Weights of a small transformer language model: width 576.
Each number is 128 + 32 x the weight over its row's rms, rounded and kept within 0 to 255. Layers, rows and columns count from 0. Numbers have three digits each. The size before them is the row's rms in percent of the matrix's.

# layer 7 MLP gate, 2304x576, rms 0.0347, rows 806-877, columns 256-319
090:126133193142070175150097049126063104075160156070131133109139148101105108132127100134154171104128114131160127143137127148118188123060116147084095120114089087143086133155121092157120093083124105
092:085146158125121110134149101099143109191150151140114124115195101160118129113124120149125064188142127162120142142108118091163166133173156110131125118167100179111063114131151126117124046144114115
091:151125140119126138088122121134103132120093141049104186161181089158145116124093176117151175148138124137083136138168104111094138198089152138172133111153117092139089201157161099141123149128134130
104:099190133094105135136112154088120097147142159089107167093130135129125132148212013081030106114146124109120196171130133089083147164089105159117124080171077064117124134123154143146169133148113052
092:051134130162091088116113142120179237090153185119076157144175119159135172147163167101078134107133123189115139112138109122133175129098102138146109113195110092109095086151134165075164166171100155
091:143130133138109144079150139131141114104131108155127118131200095150094209133092171127173148107182143155136065111153143146141107158100123188190121101075133171150151143095092093117154125139158136
100:127127143138137113162167184138098218107170080102132143098074115104117139151121073132138133074160120084140091091140128112160053112124086073151057118137159171092105168124111097178095146108104102
087:139152150156132191132145101135122106155095111202108088105123163141137129154106131075152118162190127110130140146149079158090052145130147166151158134190159134139093110170096128129148140126185164
092:092194137123184103094077108163155142109060114115138140141111139076081156067137115113137120147055175136105141078098145095152094127093156143098084142089139161103150105161151110161118053135109087
095:091092152154112106155136076124098125169148140056069131117141124139124156144188093134130129168123132114141114117081111147164132085147095109096178179084136128108136121120181077131135120132072126
104:158170133155139128175130118134132106173213145156210098143106094127136145122143108158143146120117126131147134117156156088114072153075139163155128125144096101119118088092204074105100112144106152
096:134148183141140127098112142137166156146099118135153147127165144100082128148046119118158144133111147115149072171146067117157133140121111161196151079151163124122129141125105143066067185162135096
115:154114175159116144155125150072077139126115120125168102156155140177074127113106041144083141127122154061142152085183118155195118080199122105161106129145152098124089068139155106129132120138136074
094:198078112090095119163063119103160098133085114055193134138133113125140149093180144186093091086082120116034139075087093137125223163165142135162113131127155148133089053149100068117132118121118091
095:137169162161099157144056135142104164122136186133139133116064177128093140107147089162093118126150156125195104108117085164099145169082151190204113164121120157150144104193080118223166162092150112
097:116083151153111101150089164146120106136112120166156145154053101141090134158048088161146171097187190144144107092138113148081144164185115082087126034055181114140144151143143102184159141151131097
122:091085121154109107161189070118141160134104096099127126126130154108164165118171088153145114150098142080130127148109187098078085116151083203142105113123129084165095155116141171114149138109121123
087:124119168109113084107098127128108072136129239123151102134121137104142130058127075139179123121134100124119069148119110117093157192127058131119167121103166116078117132128141084114223089090142081
102:145192158131172116132119139042133088126114106167113095131080082145165121171050141146185113128140140117146104143115103146178172129153151119101121135160100159164116137083142093131070143170100118
097:100134139148084083093165138068098074135161144161088154136123115147076108142133128099104149111120177090154083141098130086153112155092219129178073126115154106119152149103092136126095100174134098
097:165219118163105067145120158156146072139111170104097106103064082107123124180105062118092122162119131114104081190158173124112126121105062151157101126118129160138147131134102107121098134075144056
095:116140113176178146192061106190110100138134127099144110060111176135112118161174128130093127092121151153093092165169134094127074115183140117157158160169108107128124071134100079115132176080128095
106:152150141113118127168153125180169152172150170136193137173136160088087138112180093165101130145111133125179127138144132115100095133136126154169020098163102082122134123111085141120166116168128182
090:118113123153136173079078060141119129111182056124189146184121093143087092130095109113113121153138125103150179123144104112130097104143106083159172109091099137080148147118163099058115145153077168
113:144088134088071167153131152124111143090055079171150132167138137100103103124103142146131116177114162166084157105140167120156104172134122167142114124089080083121074120120092154157166150176170139
087:157104141119118181123125153172166155156059114110107107088169151116154156139166127069117133115105123069102114150202128070074136092117150186162177147116122075161116132089104113196123182107123121
094:122072075138115108124100124096137048088152120142107155147131064153135127135143154131115093176109183137136137157113129104129160094147164105089160161151107124159146140123116156104149069143167145
087:118099157109158182115167124077182123130117160166166205091107078073200199102110172136168145125141218177088112091099124141074093102137156089085139103032132146119132102109169165165110139093103151
086:175107158133119099152136172151070109153185169140085140039129120167121101103117134109124132121142118125092122091140087118117115151114126150072087095118130144154146100125100104114139136157104092
099:087078145140112133094121117161139113056107155124131191070100137136135088078130131103150103131155107159137110131104057124128156120132092104161072162128112146092101070184132096093134178116073099
098:120146113149098141074135182135156061119157178112086126107172072076100150096144118097153072134104129108102104130133179132112166155142110105112144087125108111139059140153121166065087135140162140
107:147138132098141105157114115123141141134138135089131118155150087117140116102144150124137127172164123126147117139099131129103130149093131116154128124084200097107128094130043126159143157112040116
084:122126183132112076168112127129107146098187121120137101122140127109149152125161085106159124158093141106126102124109133128171134144134191098168107105129048117126075181096152130093135078138186112
092:147096142161140057131185140111143156135083144162186148157174183102151131120113139123053055121133141141159151116100141133112134140200101122131190125129145121141092173104162109127122147163111136
096:156164154088104089110091103118097168138115107186186091110117131146126113123086123178096121123136181133135144084106146145107121180130086160168098116098160088153204148135129133077098112145146060
122:123125100076154126126157182146116102137187108086090103156129122116143131127072082129116117165145131137102093118107075118165104158183128059085079135176125122096132079150107163131123166119115103
084:165193198086130117171135132100128151167075128080127086102159153160129128123165129104103161119117158185099120133094059131136110142117136131148097141137123133166118108127088101133100119143119109
107:155148088124098129094116157103122116078192105116139140145114186121162125117158083151138126100073086116171132103073155175161114160147148124128175145183133141112094129174143140088116139077106106
099:110091072128074145160136165088100141145133112164059111084121182070123155134132091083154168153139190104137173138136081119197163116083129107123150144112129128151151143130144079114168127119133126
103:115163161087185187112155112131128166112183118083140083136112173163148140090171106163101182113077088125093084116158108096130100145133123152131095110111122138127057099121146164165108151091116100
096:101149078097055148151157116142126093117139110175152102113197179144135106164118115185101193111166148076128085131143129150154164117140143176091136112115105120128066108118131094173161114181113187
094:161129156113113152202127199136118084115156142126118095164072149164035159120104151142127148130132110117162144078092112167162112147087144101182157129106137149089157109168154127108188154075155149
092:145103116077087144099138102124147140152064181161126138105155088126082129183168192154100084119127135088143109139097121211144131129108104132134169128153225133090107128183015126118095083100148120
111:134145130137123120096135139094149110184159080114137135134181065146161147129117179106129124174102114119143119142172128130108112090126112140136138136164106084156059086194083102088156175123082121
101:166139077135147134156131114105141103134101114184167152149134139134103134052153175212077128125085093061051179088118158130135118109098159089136113144145143127158117115117140116150059078129135170
092:106122160114096121130145125149127137106104116121127116141157138092138163132122130137150054105129100175183093129164085097124093153102152127131124135114126094131100130194152143104138173087102116
093:116144143070133098095113146070153142144160136097185153132125052153091174088165128101096096172096053116224159076146143156104193108153154118163156145179136127145139098187146119171177128173112083
086:135112084148176085132126092149130154149147107185085156152150119100176167121189142110138124122079123162058088134183187141149118087139184110105145104126091169161126092114152139157164120113146158
092:107093143166073072159109126144107124153072150119130146142128129169089112110133108135094047079166124091149157120180091068126156104156151142128153149143130104121101155111167136125136135109144163
099:110110145113099140119132143129138155133133088161093185145114150094079083056134159153156083145164139159105115135090106134107130151171154123183086136144146175140179148148135165163107072169141095
100:111155196086145095161171201154110109175137171112133101108169124106101179125182115171153055095171161137156117165107135144152119123131109142137169173051156089117190081113166081117166076114095122
113:121138102199120137083088095094079157105155154097114080141123126163065146116112086117089104146181067065159110129203148107166130092113169136170124122061101159076068110148153179151148074135120096
103:132141189154098168125088143155114067129125150104109160121117121134122156140086136157116143109107154172063146088128118154105112166127118162114125120101130092119143107100156130112164104125144158
086:153150109138138120135130139179106157164136097138144104132134112177114094141158128093091162112104150103091079158158151161128120137127148147084105181154183076068105142154138082131129131105121167
107:161114137112051134106144173116104173165196072088110136095122146131105132123148147160145124119144147146145171082084146109130073110095134104106079120138160116126099083101135151152125128130210114
086:126133148228133175131132157108148154143127124115104134124156136154146141113137154172186102193128180156118157129053091173137097097135097172150093133114137165086127103103109158100097131164131127
099:140123147126130117123134107167148146137166126179105165093098105100172131085127113138088131145142159123110136145105141154177131098158140106117171156179120161093138120098113140169126105139104135
111:180174136113054119084196177130153162106081131144126149165169170161157105138153163180156079103099094215117187145112127134131125161119115150081118137140116126177143120071099082130104134146132158
098:142154106110149170133085101117101115132128150133103122111132158144127104116075107117117106078116120147118159137130153163112119120138128188163135152179145151053091133144072127154179167124130122
091:144143120099097113070100169084184167133134133131103181116139148162167176141058139150128130152143075108103101096109092081146148115139127110201132160145098079150115132149187123123198163166121115
099:092141094094118159147105135111150128132126175156130137155119114192050153083168148120089127118115126119074143084132112145157182083146111178131090147113137174110129148085102135173102168125159091
092:176123142135081145128130124144149122125120123121156152152121109143103104111119072172153156063176160145123108129179125208158146136159116140113119157204145122064096135100152174200143126175121123
113:123104075191159156113110143122165141075149146158074047150150106091081128140157076098095103128116150080099142130116189129114155106088099179171131068109110104144105154148149166136133132054146078
101:181158140164192120098134135114048144111100151191097160148082119072101141114180171106181076126122106104062075095158126138169143114139164137127091117115158175072178087131151071157100088108120145
105:169109121135147099127207134143125068162117145120105125144119091124183084125097093107092205179081182178133174131189104091189126180133097175133185124076144121165111110102163168161119123091108164
098:139113128103127203125130129115155138144095116048142060144085153063126079143205089057158088107185134116141167144107092128086134156144127106168158141125145091128148128144178162142172088117129103
087:190099128114093103144128150153110084116108150166155122129087124177110119130202077146111121176101173130170144154176160215093133082084120138127099154099097101130213135159167087114155100124147131
093:150096088171112082148159105143125099104073092111137107077122128151154150113100160096099118163163124080141131117091117147154117106142116139066178074164166118078171121058132122141075133115145097
093:128087180132203172129102134163144111149155132144105112140167102153150135077164156181205111172084159089154117124181115165138131104123052074158115097131073105166109099096160136124100128113094108
089:144123169111134152095121111113111104139123173126129152132102145121126122174124030136073136188119106106097134142137077152157113154163098163159156113161137162146136108138159172113079065153152155
088:098106127144134085175109118045097127169118102106099151102138172122168209164107137089108204095140152083100109157081155112106119148210099044106202108120096087120130131119163174145143171141080132
105:100068129154128130171134130111130094120166150105169085112073105094206157123145116106095184079107095131073071090168104152095122090131166135150116121156132114100098071071149093153165135119152162
# layer 7 MLP up, 2304x576, rms 0.0347, rows 806-876, columns 256-319
096:175105116124107139127135073099133074212111168141083114149106149093140162121161125127185162077186126160068149120182168119126140095129140156135096127112134100159162135132089089094163137120186121
086:152140142081120151162134104207133110173065120195165130091088118089122194129056156169154114181111148137148132135127125157190149193119102061125080162172122174155069136099092166167115085097142138
096:191128162139119147130095134130157123082134098131154051105164154135089106148116093143115121103093139119121164129123136127113110141061148137085141095118137085190111120179135140127152150112140139
105:213162112202129154121094058120110156109101156138123111135121141108101152173157092102087121098112192070172156121161138108091100098118115163155145134111101137164087143162109105144136086156182115
091:127122090132071097091140098093122167092100148128093137141167087101095181138147120156151124134136100142168137075100085092159183127095148166108118128094145150113155116140151097087135128157074176
098:160119164163134073155094128194149148066108104153175120148156115050122149126165115110117122123111156113141106145125141117100126109089133164132107183151214151180093135106151158107147187111140107
102:133124096140161075100126123049091065125088176147164143105140157135146138135144146113105129137097132109095148155113079159093136123071140132136137123161138214123166158130118107097129087089099150
089:154139108159091202162121137132121177101116138172123146140153145122135093161096112081128166116199104119122104113162103159120090145106108141123167070132123100136119108130103078137157098133127161
098:187083112124083142137190122097163082213151183121157150152097106136095114101144161130142131150182156139179088146160100136092127104153123098176089124115116134118148046141110143128166132151126127
096:114116090135136136114134193124123078105094039122115072139096129123101145099076123139108134092109143100091184193118108117137120157129136119099129105168142084116142115120118175089084112135139165
093:121104164102143170139127119106120162123021192185097136134099178155200179110127137092037108128131086093097070142178147101157150126149183126126140103141168092099116119144063140105138180169143073
101:121132161061199139182144127093123135148148107119151098125113168054167105142142082130099122138081201115176149140181108174077142154086122156139114102130106143091099124106126114073152102099078141
112:139107122099091136106083120089111134151134090142079180138122163112126156185156139230130159195088114144118158145121092117054077178114080094163097111128123094141108085107144176101116117150140142
092:136142156179163188086140153046094141128166151133092132080167192103102093123116128147145119126157131099152130154163096116124084086108145099145102075143068189092096163140134146111065131124109109
103:140146161167156144195089095169166102135094137167111194110144119141129140146087144130071102147132096100121145138168117137118145125126108127150082187059107098118154090111105089149164108176157138
091:134214132090110176094130075089154161129121152098119114157189125084134123117219136124100082172092103138120140115158162133173126119119107162124149172142096137118091104120107114101089138130140166
116:145107135152084123129133147115086114178120129171096205117162126096179077119083103134095126064111188192127187160179093170127136117108167099144185157176113111087184104115116121103138065109141141
084:138159140126150137145073082109135161175134055163114108102152142148088164144163083131066143155151122168048158147230135173121114107156180070122149127179100097167144114157082162150010142158128139
104:093160116081154149124096140097116149101154194154157125152111109133080173162081152096172143131159140116079154149162117092146114168098108134137143082158112148124115127096128131047102126133099098
097:122147130148130128099122196047131133095166154168109096087096125153114093145152121168152106154128125137086070075149179126095134187157137163187078133128145124106181149151083105125102132146127096
094:106068147139092135155143117145147080159091098165181169113133205139140123130081129089171157114150111106127144153143099172105111078062183167118081084122082088127158129187099161133129132110198152
101:139137148129137150162102087162160104110154119120076157151127089099098161073195083154158058132108177212082122158171142124133110141153121083121098116158097097106136141100071110131135107091138103
102:131126105118187117096171128111137113102142170076107140185150095122134159079101110094127054120178113128096150083069111100143142075136109170136113105151147083097128146054142154170158121133160150
091:176125136093137125109153080127149108117154155126091137131120114148172160115144152110141199150199160157213120053191110120099112147116121191166197132125156132109068134141047078186139151140104186
102:119138142116076109156143111092120195139158050119150084150167104154152119123154187118138103183131135140109077111225159094125085103096086146145103135096100116141070147088101111118150154143124123
097:101126087170139100182181059103089143120175189149129111151115154168121118200090100164152110117094085172124117142116154174205121168115085120156095150182121142108128123119099151122124065144119094
094:138188159161157034119151124170095120094144125101096181133132183038058077106166076132080136115088116188124147140109170089068155192115102109070114110134143177114088103155154188132137056071098128
088:134126095104142078119172109132194115107099214134114157084059113114209154155102150126118144136166124200137136133185155068120177154156162118095101188092163164060161084064098132144144087169212070
087:198163154152150099119078182201137145119148114154073154135164132167169079051142104124086112132150225111154147122104148136167097136140161149142140115118098163065181134120149125070092148131147089
099:171132095111098203093104196181116096139108108155128102116100150138146053070150090076146110090120105137143104189087118150173198118087124122161092102170086114051157130137107119099222122144093150
095:197074182091080154158111100107069132119099121124141135122083139172165109152134100151178160084118135106155174124087125176151098121185107130132115125121155128098114108063103148112098159149076117
123:021180090132126137177146151157099145095065123101148193157128173128081164055134137118116065118133070137184174119107165135127147108073088138123169121139161172118085149114147077145142110121163137
083:132152147127089143122155106152042118082213143130098054148145068115141128147163132076136125089099101112118082132126165116120123121188160082134073183081122127125127158124134091100182113163180096
093:120131120178139101170175068129159113114114105110081119108086171167094199141083205097088118107137152130138178129141109103068168131135150128113156126114164153077072102158091107180096168153085127
100:094139145095160129077139093053106170135120071132220143087079136149188096139108143165122152157165140126157139116104152145142120133103093148173074148101145137122196150188137130133089066114124086
112:133121076093092121161169130134162108153104047140116134131087134111107083092120138129076146138126068093140163186127118061134143093116126137115132146159188125146134080109134127116135062134112122
080:155105152122082126144120155112113118092166120136122160082157091137104090183130164140135139200097117150069149133095186141157119106102103151089129172131112106109132146153155130180088097131085083
099:133141087124087150076117126124107161072079114144121145155128161106106121155148157094075173159138135126187095094151111131162141193157123168140136099127128131100127207148157107065105123190137130
107:147192131114139128157157138166143188129189092107107148112069141118135116098104060100157098162112123167135146134098090094147142139035114156113157155146165117193115067080162132123105132086100126
102:109129126102175197124146083140135150121132115132145181138132116137153120186031159117124120108126130148103115171177126029124138137137084081143126146132102116136088144124125098163129137188104122
109:123160170166147133146104107168118136108118131092161114098121129103142086106131103147150111103143077085164127139119112142140113153058194117076131118139118128153120161127083148113124133178110136
095:138180139109120131151135068101141164117089147172101135141164135144098155085143123119104138110052100173125076175143103104109050184135142118155133148166154138128159163099086099173076089061110136
094:072138167123172124197172123116089127118154063110139111094154134097131107146131112116155160182129056132149168128141085057099154090169155111128103089122091090170123188118146112116118163087158188
107:068127143169131091133152146189130120165124097147108150051099109144159127139147138099144120136077154105114124144087114190119143124188157108141097084111130165175133123134096068072136162098117134
103:151080146096139076148129080160160080118117130106124116122162132169155151136151162138143113168181126198089103179170123162090081137144067170156166122101148151065102147170128103155094161124170106
093:111121179103206131085133143122081138163159122097115150185148146119126148119141097127130175083095104100126149132134103085090149103143140162133129089135125126113133125077143177123130090168109162
096:181112104168145074128156149200168164098099074096109145180136168074131072131138163130124136094195172052098144194171152206164094078085119127125154151133166066134137118074094115186144169129159163
085:144125124141140123168130118125161163110147095111093143144111171098138127135124101110187119090124132180052112115158154159139136074179135103122127116118082175154114140097093150176188142061145122
089:136101127104125087185091131190128105051167108149057139156113132086145110144154160134154150133166122116147090109143148153093065166076103130168081100148152168163128086178089101120119177131135092
099:136118115130075067122113115135110069191141146095141115073140134135101124142088149113115115120132115141101112119127144153152136145097136117112147101162104127108091124139134155083154126109123053
104:100125138130088162122123123116139081136107164127143079077129167127094118177178118109096110120099134155132107069154085109147132131159165155098135146157116125173141127101120113162108166125133138
115:076094133058096105139111099144096105056109124096046144148092154145100178111103133103121142094137170141099155168173081085085095152075203149131116161123144140130126170075110112224139132097092112
109:167094114150087172157144143156142177135112070108087158124161132094113095117152161139093127104157060197091116073187061138066117104198096116108074115086153157083153147117159147136127095210162128
088:141123107124109092077126145127148198098141165122113107133103127131122144114135115137123141123200080155110149172145115108133150106116086110108163135106090194147113111135125152117169090107082064
108:097144133120174127172163064176150160095147129162120152162142073115204134104133105010175124127168098126071074120086109144150122096189128152104175128111078139158153185133114115146092105134088079
091:123146107067174130091207114157073112154111112119191071121123134076123171111122151140116155122135092164139061070186128103116182164144162084152068118092101174151058158146126085172120118077128141
097:109165120125134131095119216131187088123065089138172157196142136240042098166118107088115169105103125128048124150149121096085110154138146084092141162109111085096096149129186149131091123121120107
101:157166140116112172161083139127096111134173137104137072167112068178130059102124198110138146146138155075130126126129101146122135184127107078150165115110085109163142109147098124086111124066092120
100:135099121144120080150147145148142130122138172113175112116156124163170114105094134117153161145105170113166081141113145160161120083121074137107068163144189156105074110138131162165107143134120130
090:088126124099158137100165123092195062113148071099087106132111120179197152094040148118125109077116125102148125154136074142108151074151206137111132104152058086099165158110099150153146145124116082
101:110141191104139095080104093120082111165155164122113128093076091142140146129083190127140120121143067165181151097116154089105150130067138080128090151137186112131159097135128120142120122152157175
092:093079127096173182128159128107096086123122146157141147168113102154112121136172161109163103082158076144111102160054117127092122157130143163138145077121134150176145136122138158119100071097055151
115:152143133132122120169151122110114081134132125118152182134143152115174103168111149110134160105132151088143101130145192107103187152135144090113135136166150082055153153103066099163173113158112083
097:170191125158145132139112133090068103080190153133104154151154100134122151105142079124157085125095187183137093139118120086150133142134131161165131081098098149101137121145187128148118100062106136
105:171108094146091114126102117118126164095184128109103078124118123099103167118130166115169166136147136134070140136100129113117143143134111098098096165171160105076195097145146074100131132128165089
093:195116119133124115101145089106148101129043170082115098074129181101119121093139056088134075109182140139116143136024080145140162164090165133094156112154150109119153106095117101161150119107142118
088:160090173126137154158149092115190148123144177183155132113161118158118092074183109088077117133109101151150168166173084136127160066134184167147086155159087105097170150092144082116124093058122124
090:117141083108131109147075114139117143091062124171083118101132113133148154156086138168079108138110160131084067140109128091144119138143143126108171095119149089096120125135134154115022080150110077
093:158172148152191136184009087129123129161108082133171115086126138069121120079122112171144127121098127111120121107138113126062051133144139113098165116128055114160097102178153148177178094134063188
094:116101088172127061155198149115154164084131139103135101130140128080158130059134161109153138090169096187084144132095158120136134090113156112129159198143137097134153127163114127061154225063170081
096:146125179138088144042102120171140130120122136147086101175092162157138064131133124091104067165157097173136132103091152188190196074123140139134130100114138135094168170107118180125096138067099133
# layer 7 MLP down (transposed), 2304x576, rms 0.0347, rows 806-876, columns 256-319
101:143093122082108140167079086079129105151150092152089095116140129092144150174122114153161188084125117170088087156187126116117089121126143164134120104116167141156104122138114114065123157133163096
098:134144151160099124136136080169169118097112132158150153181180114118140134133185162163131134148144140150108141124142094059132132139154135156098092114137096172156080060158104073077093152141120177
101:159123181166155180178127087147152057110106098103134123114156195183124102126127137151117099144137197147104125106086138100114142158064123160108138107109121122146079117112155147176102177133137101
102:088177078201122144101088142111111141127098137159127197084082155086114085098159125159135099169064109135058135132091173151154179058109133099138107155160141111134117081135120129137060094160131065
100:124115075159088160137136112148173159175098166117162153173173076102137133142099104166127104131198134185187094084128152121166159135149160147106157147104157141115104132113161125161174133122090137
097:123101103095151105137112119082166121114154095114175202123107122094147159173077112125117104136113094165166156122150118139097089146138066158192197215140147142122143142104160131228159110074078100
101:110076157198161122114101132079180147137148078148059159176067102125180122138164136094128132171190131135111093151159155136143157127110099140114139142137121096135134143108150167101133138132168064
098:092083048125192161157102166139150166059102124090142131112145105067102201151124123103111154174157136123117157133121146150120083149069093057099116083114130083093156134159114087108154097164152131
102:140000103131138137147106074148165053170146099139101129171089108101145046130121122122172107129168129125117073150100166119134103111117086158131172053164163097161117102133105111094137171160136148
092:140151151157111129146062137166155151147146137098085117101118157096104150130161131127138137143139179143123122164166108170214106147194098120219095152100085151239142100132136210114139107121108117
101:115125115112133155188145098181144160147164127118165126135093137141090127161162104163087135144108180087114128097070111155139052120152148140184161150120094099153099116093147093122133152102102081
102:153174100110192120135172114121122132081132117128121085138118135066150168153161123113095114057062169135161118144129121099072164146144147080133073135128104136158098164130191148148152131136111184
102:167141107115082161160136139087163112121164149086158131124106116142179196113138114101120130123145094156110063164092152185056095117154145113152163154175175071103112102166128103156093130149092111
098:110103149030101141119131120123043145156182185136149087083138179127111156185162144158177132138072100082135110123142089081107131143135103108158078130143169202138082047168133153160139152159079101
099:150070093144153160167119112121160089133126086147102111197105128213102140102096129157134132093106095136129134080124129096145118064138172088169115121126103139129156134078208054125161087146093125
098:105082184066108172187121131107128106150102118194145126143163155084107123205127147154101069155095141118048106081082098087171140180120114140129167157082135102090028111188112146150150158157124177
110:098132105155110094116117135137098136171124098112127179064230191176117095101098102092197153147117126116153127133156064174090103153124096120115108149102099138075176144134093121102149149099126091
095:125145125105137177060126146132169152093123104089137113097171195158141101142134087105166097155157079094058127128124136148136108133178080125143120106101137122135125136103096152170093149171162126
103:088223120138173185119159123142102155150134123141144173135084131132142162166143130124193104130136140080117150096051114073116138163154112138202161138148138166150128138070127112121100159174165155
102:122069116109142081142092144154135096069146142150152137094131087118109182137152109178199137112126104120088118113134142135091090110137137099106034116182152150107065174168079141123114134085152164
097:147123164133186165070168098123141125146146148159128119120157149133156091079127178128141104105173139113190129101119212135186147114180113108076166100138175157089151124176148137105087078158105214
099:088103116083104184141149123148176188130159192169089154159113099125134127122128112144081078110152134112097086135122128149133145154139093114129161095086096096125110132102159168088118064161096175
101:101219200141133157024196125124114128111054157156130113150136167142149144123122128081134124154121166069084168148112099099144130142109148129075073105118151129114086167104089130141124118083078127
097:116107142109121065127163173121130136168168134124128114136132145108143106113128104113136132129207099115139121126162062138115147107109166149120102123126155135082146117080132107121120080135087169
104:165091115110118189154165130093121155079088140118112136152164087128145117113142129173129105151157126136166116080157172135168144142173119168105139114034128125129137117158109111072171094100152073
105:066131092169141088151176078102085109120096143132108112171123125121112129114115144151164144116124087177098118141094154177150094132079073099148094092225148150112115146124141115101115121121111113
102:161148130067086108121113161149092115125140127106202186165142188113084110118142142093088146187144152165125146107099152123190142149117099072131103088162186149169113099138099146170133102108138112
095:138137105116157154116150159144164203123101104200093116135087116124112178166095165123084030074119159145102149107193106131108135116104098112141120179099134155120143209099123141073117067135124158
093:146178129113107171110146066099134152123116107166126150231101099111080105128146135133114117138135150155107142179127133111133115155111088090162141140159155083118139228150140183090119097126122172
101:139131128103129143116116108130100127095123062164120134136125172118171112075139229162162080120138083145171100169149075114121154117145150097162118119091097159118137058111112124098208118140148172
099:089131145080138165133130103120074145145126101111147107108107157161171116142131132112117157096118123143106159112127111115158116131140071143096116140151183099109118170101184122147131157079126118
103:154106179124155135075127111079125107161153109124118175156107154101094146099165152136150135191136124119076108156154103175141100110077133103123109123148143104153151163124172163170174132099086103
093:131166203097126070117106121076129117150138143170125146146156072107119120142137122151160136112132118131211188125100076127106103104123097121156152118155069080129092118161074111152139151146149119
099:155133162127082086141149195132141142136198139096110147174112160137158177120149138145086134109145175124114191133103096178161127064170097190163103137085115129119100113082085156179111114088144119
101:043150143184100077135130105039146122174125120147155167043163170110141100162138111140116102094154122121135064147086134155080025149103133134146143201109190076165099121158167119155098119164184158
095:144129201161082116048160117092133168138140130148137100053063132142084146149107134100177082117150088133119107159124091173139144154120126129113146121106079101115095170174144125175088137118118127
090:190141110094143089130102141126108087117061140108150109167101153078110162099156131155131203172138133156113148098198158151155140126173126130127105144095148165103179110156170113144122123103041088
098:072076093101146122112108125112077090069183166098158130106181135173116120180093105102152109145206125120112200137145178083151116125166125154136132189159190109144129134120125167091169170123098145
103:146134156130075116134140085104132184154170141122117136096063170174112098127088109133152166189107113109088155117125112167109123130129156138095076121108115132134167079190110082148098115075178156
098:118196142119127058123148146169126111131127103148088114111181114156118118152153096123109124147172124136094076107202045116124116136146102142149112096140119121092118124132185141124150161175158096
102:163105121128135143081095129096148155115131168086117123123142155144107119145129079101136177108116142155072123160052143142126160086147134140135122085139159092140086131100096133144139134105155107
099:100156121145113137133153125175112153133131170089126137125143133122123119158068153205129092096121124153119124140132162157125159106158165087165128095104076157125119130174109150140109151158156164
100:118162083129156089186167144144108160133156132098169101145128087141182139103063152123118093139142143171171096134135110139076180121100150114111066144107146119141104187120118093174130138072216146
106:083162158129147176150169138174149159090134117115067105136136128128137145110126092138184167126155112125093091144064100132108115165167150060150134084093188117157120120114153098100140163115081134
098:143100132122162162128129124147135127068152127134188111109135141081166132149147082123098125172128080165076062151125135160153125125160140131100160153179138164141139039154113128120187119131164102
099:204109117110153182152059106112110122149152103076180085158179148122080154107120081204062148128161089147184149120180098109073109177106119145130133101083148188115141148164160133138139146152161155
099:120123087175095100139173157142099110172102108137164115118180146128169081146126133131141161100164147148097103149118104114115128133111097112114081159066147108172136160064059114189158099133121173
091:111078147090061123148114097134173133097141137115140162105112168111084067124145072195111168134142096106128129113094128145063109167183112166144118123093087137084123135085086131095141088117132060
094:143190111099161152186122168162123157101167132128110108155162117136130125118056132117096092097131063125145127167130134157162161199117135117070127106157130127165088123119147072181053058084138106
102:154112130137122172120139053183051159123123160119135160169042141107134110145121180165067124140113149134118110122146148135099072144107117128162174168156098171050126138100082142127134133087137121
101:149184112141152127162130183125198157080109093121091102120111154106105115150145138168151139130136144108086134095155124177114159180140138144125117137117145106145168107132128125153155134104143114
107:140086188098125144132168122090095139112137105094081165136111196142111176141088142098156116131176163133101132141143141123047079129100175148110064151118109113148162143109108147160124135121102140
102:137147181118072153126175093166116139135132132174121136077134162102096098115105070185163162121102107191060124138113104129109154103178120098058146140064100181137085176105169082159164105107091137
095:176173111118185112152092126131129178130113118151156052109107144108126067139173126183120145148127111128175150147157149166125185163110157123142189172136148180116150125211079134097162128152181133
101:070166152151124115125158172204147106141151132147133117103091089143173157106140080142078127115151102153136156162083092107170125134180095207149093134173098143134137141140143127081148177122182127
095:127127105164172107166136154129096089138078127121169141161167166062180128132128133144150117135130118135106112138160123125184152201132116115197035140058132111156106079149064148113155148113085085
100:141115164174104186157125097120114116072144156120133067081150097097170114047088140131149059124155134066164126174111115095216129148126125158154148135088213133137141114179065150075067151168133116
102:085145142174146141111222080113092164115116132153150094166087131098141095096171146163162148153096165112173100145164051091151166107103134105128139177125140098137140093129118087143067122074122110
100:135120063149137087100154105110125151119173116136141128111140147127151178060132151103095152156132148186101091157104124103163125136128170146167180172097071140175095138080140144107194101110092098
097:106142181115127084122047165065092078123155055088140128099106128152177153115122080128144188145114089097110075158095082162065166099154121129146097098099107142128095137138160133172139140124137113
101:167140105145102138125158099092085153170081120130145169101106159183143191139124143168124102147153149092160170125081135101187193061112088102081129156136125136077169027116138095096101160099122162
098:117098134063110163089111126121169123148069192087149165123179146054168165109158111073128145070078195115116098120097160176124114138194151129096136115170142145137100131133114115113131131163117121
109:117134153139153104123155100097129079107128145163159182090104138128168060146112156165181111095108160131097113139192122145092122139134201097100118166074130114082130146146091140151092083121098132
102:164146139139143112100094120115133131123109152142091212116156060126117148086155170082104153107117167106133167161088087091178142132140148170168161123118095153081117180140104114169106106125127139
103:075107109107153180173085142116135122121126092138128114167120115125182117126153179169145138121075120141119135131130134094125141110104109085090147163142174145114095163183129166135126109103118103
098:080072173145143159142077161102160155148164137157172099134076149126109129111134104160147127176115095144101136165128145131144164119117135118150143126086131178128116154134119128107150084111115134
094:083136182147171138116089118215156124122133060179115094077110149088135155091116120117123118181106148134165145086196141121158145134155127099141109138159105164099119174139193088117156177097143163
099:138110124167142088144136116160126115091089108148097142136106086131099145124101141073168161135179173097158088110132173140113127102116091132098170101178106093067151171095160115107075126132155097
100:139133146164167120170028092146080084162081161142200121217103110034091106148167187172172117133134089129103108150129119168125068146091141061112157111134102129112069137102167129117187058121083151
099:148075090109159093098162141152137199105151140134148168111146171096121117092116163084150111093107113124083106188122130108115142119090130132130149157143157122115109146123123106066128196131148110
096:085153111165122114139140151152151147122105171112148099165044083149194111126115126126162117090135091127183104159092136137113172134145131113117105162147170165133137125121087152119090095187169183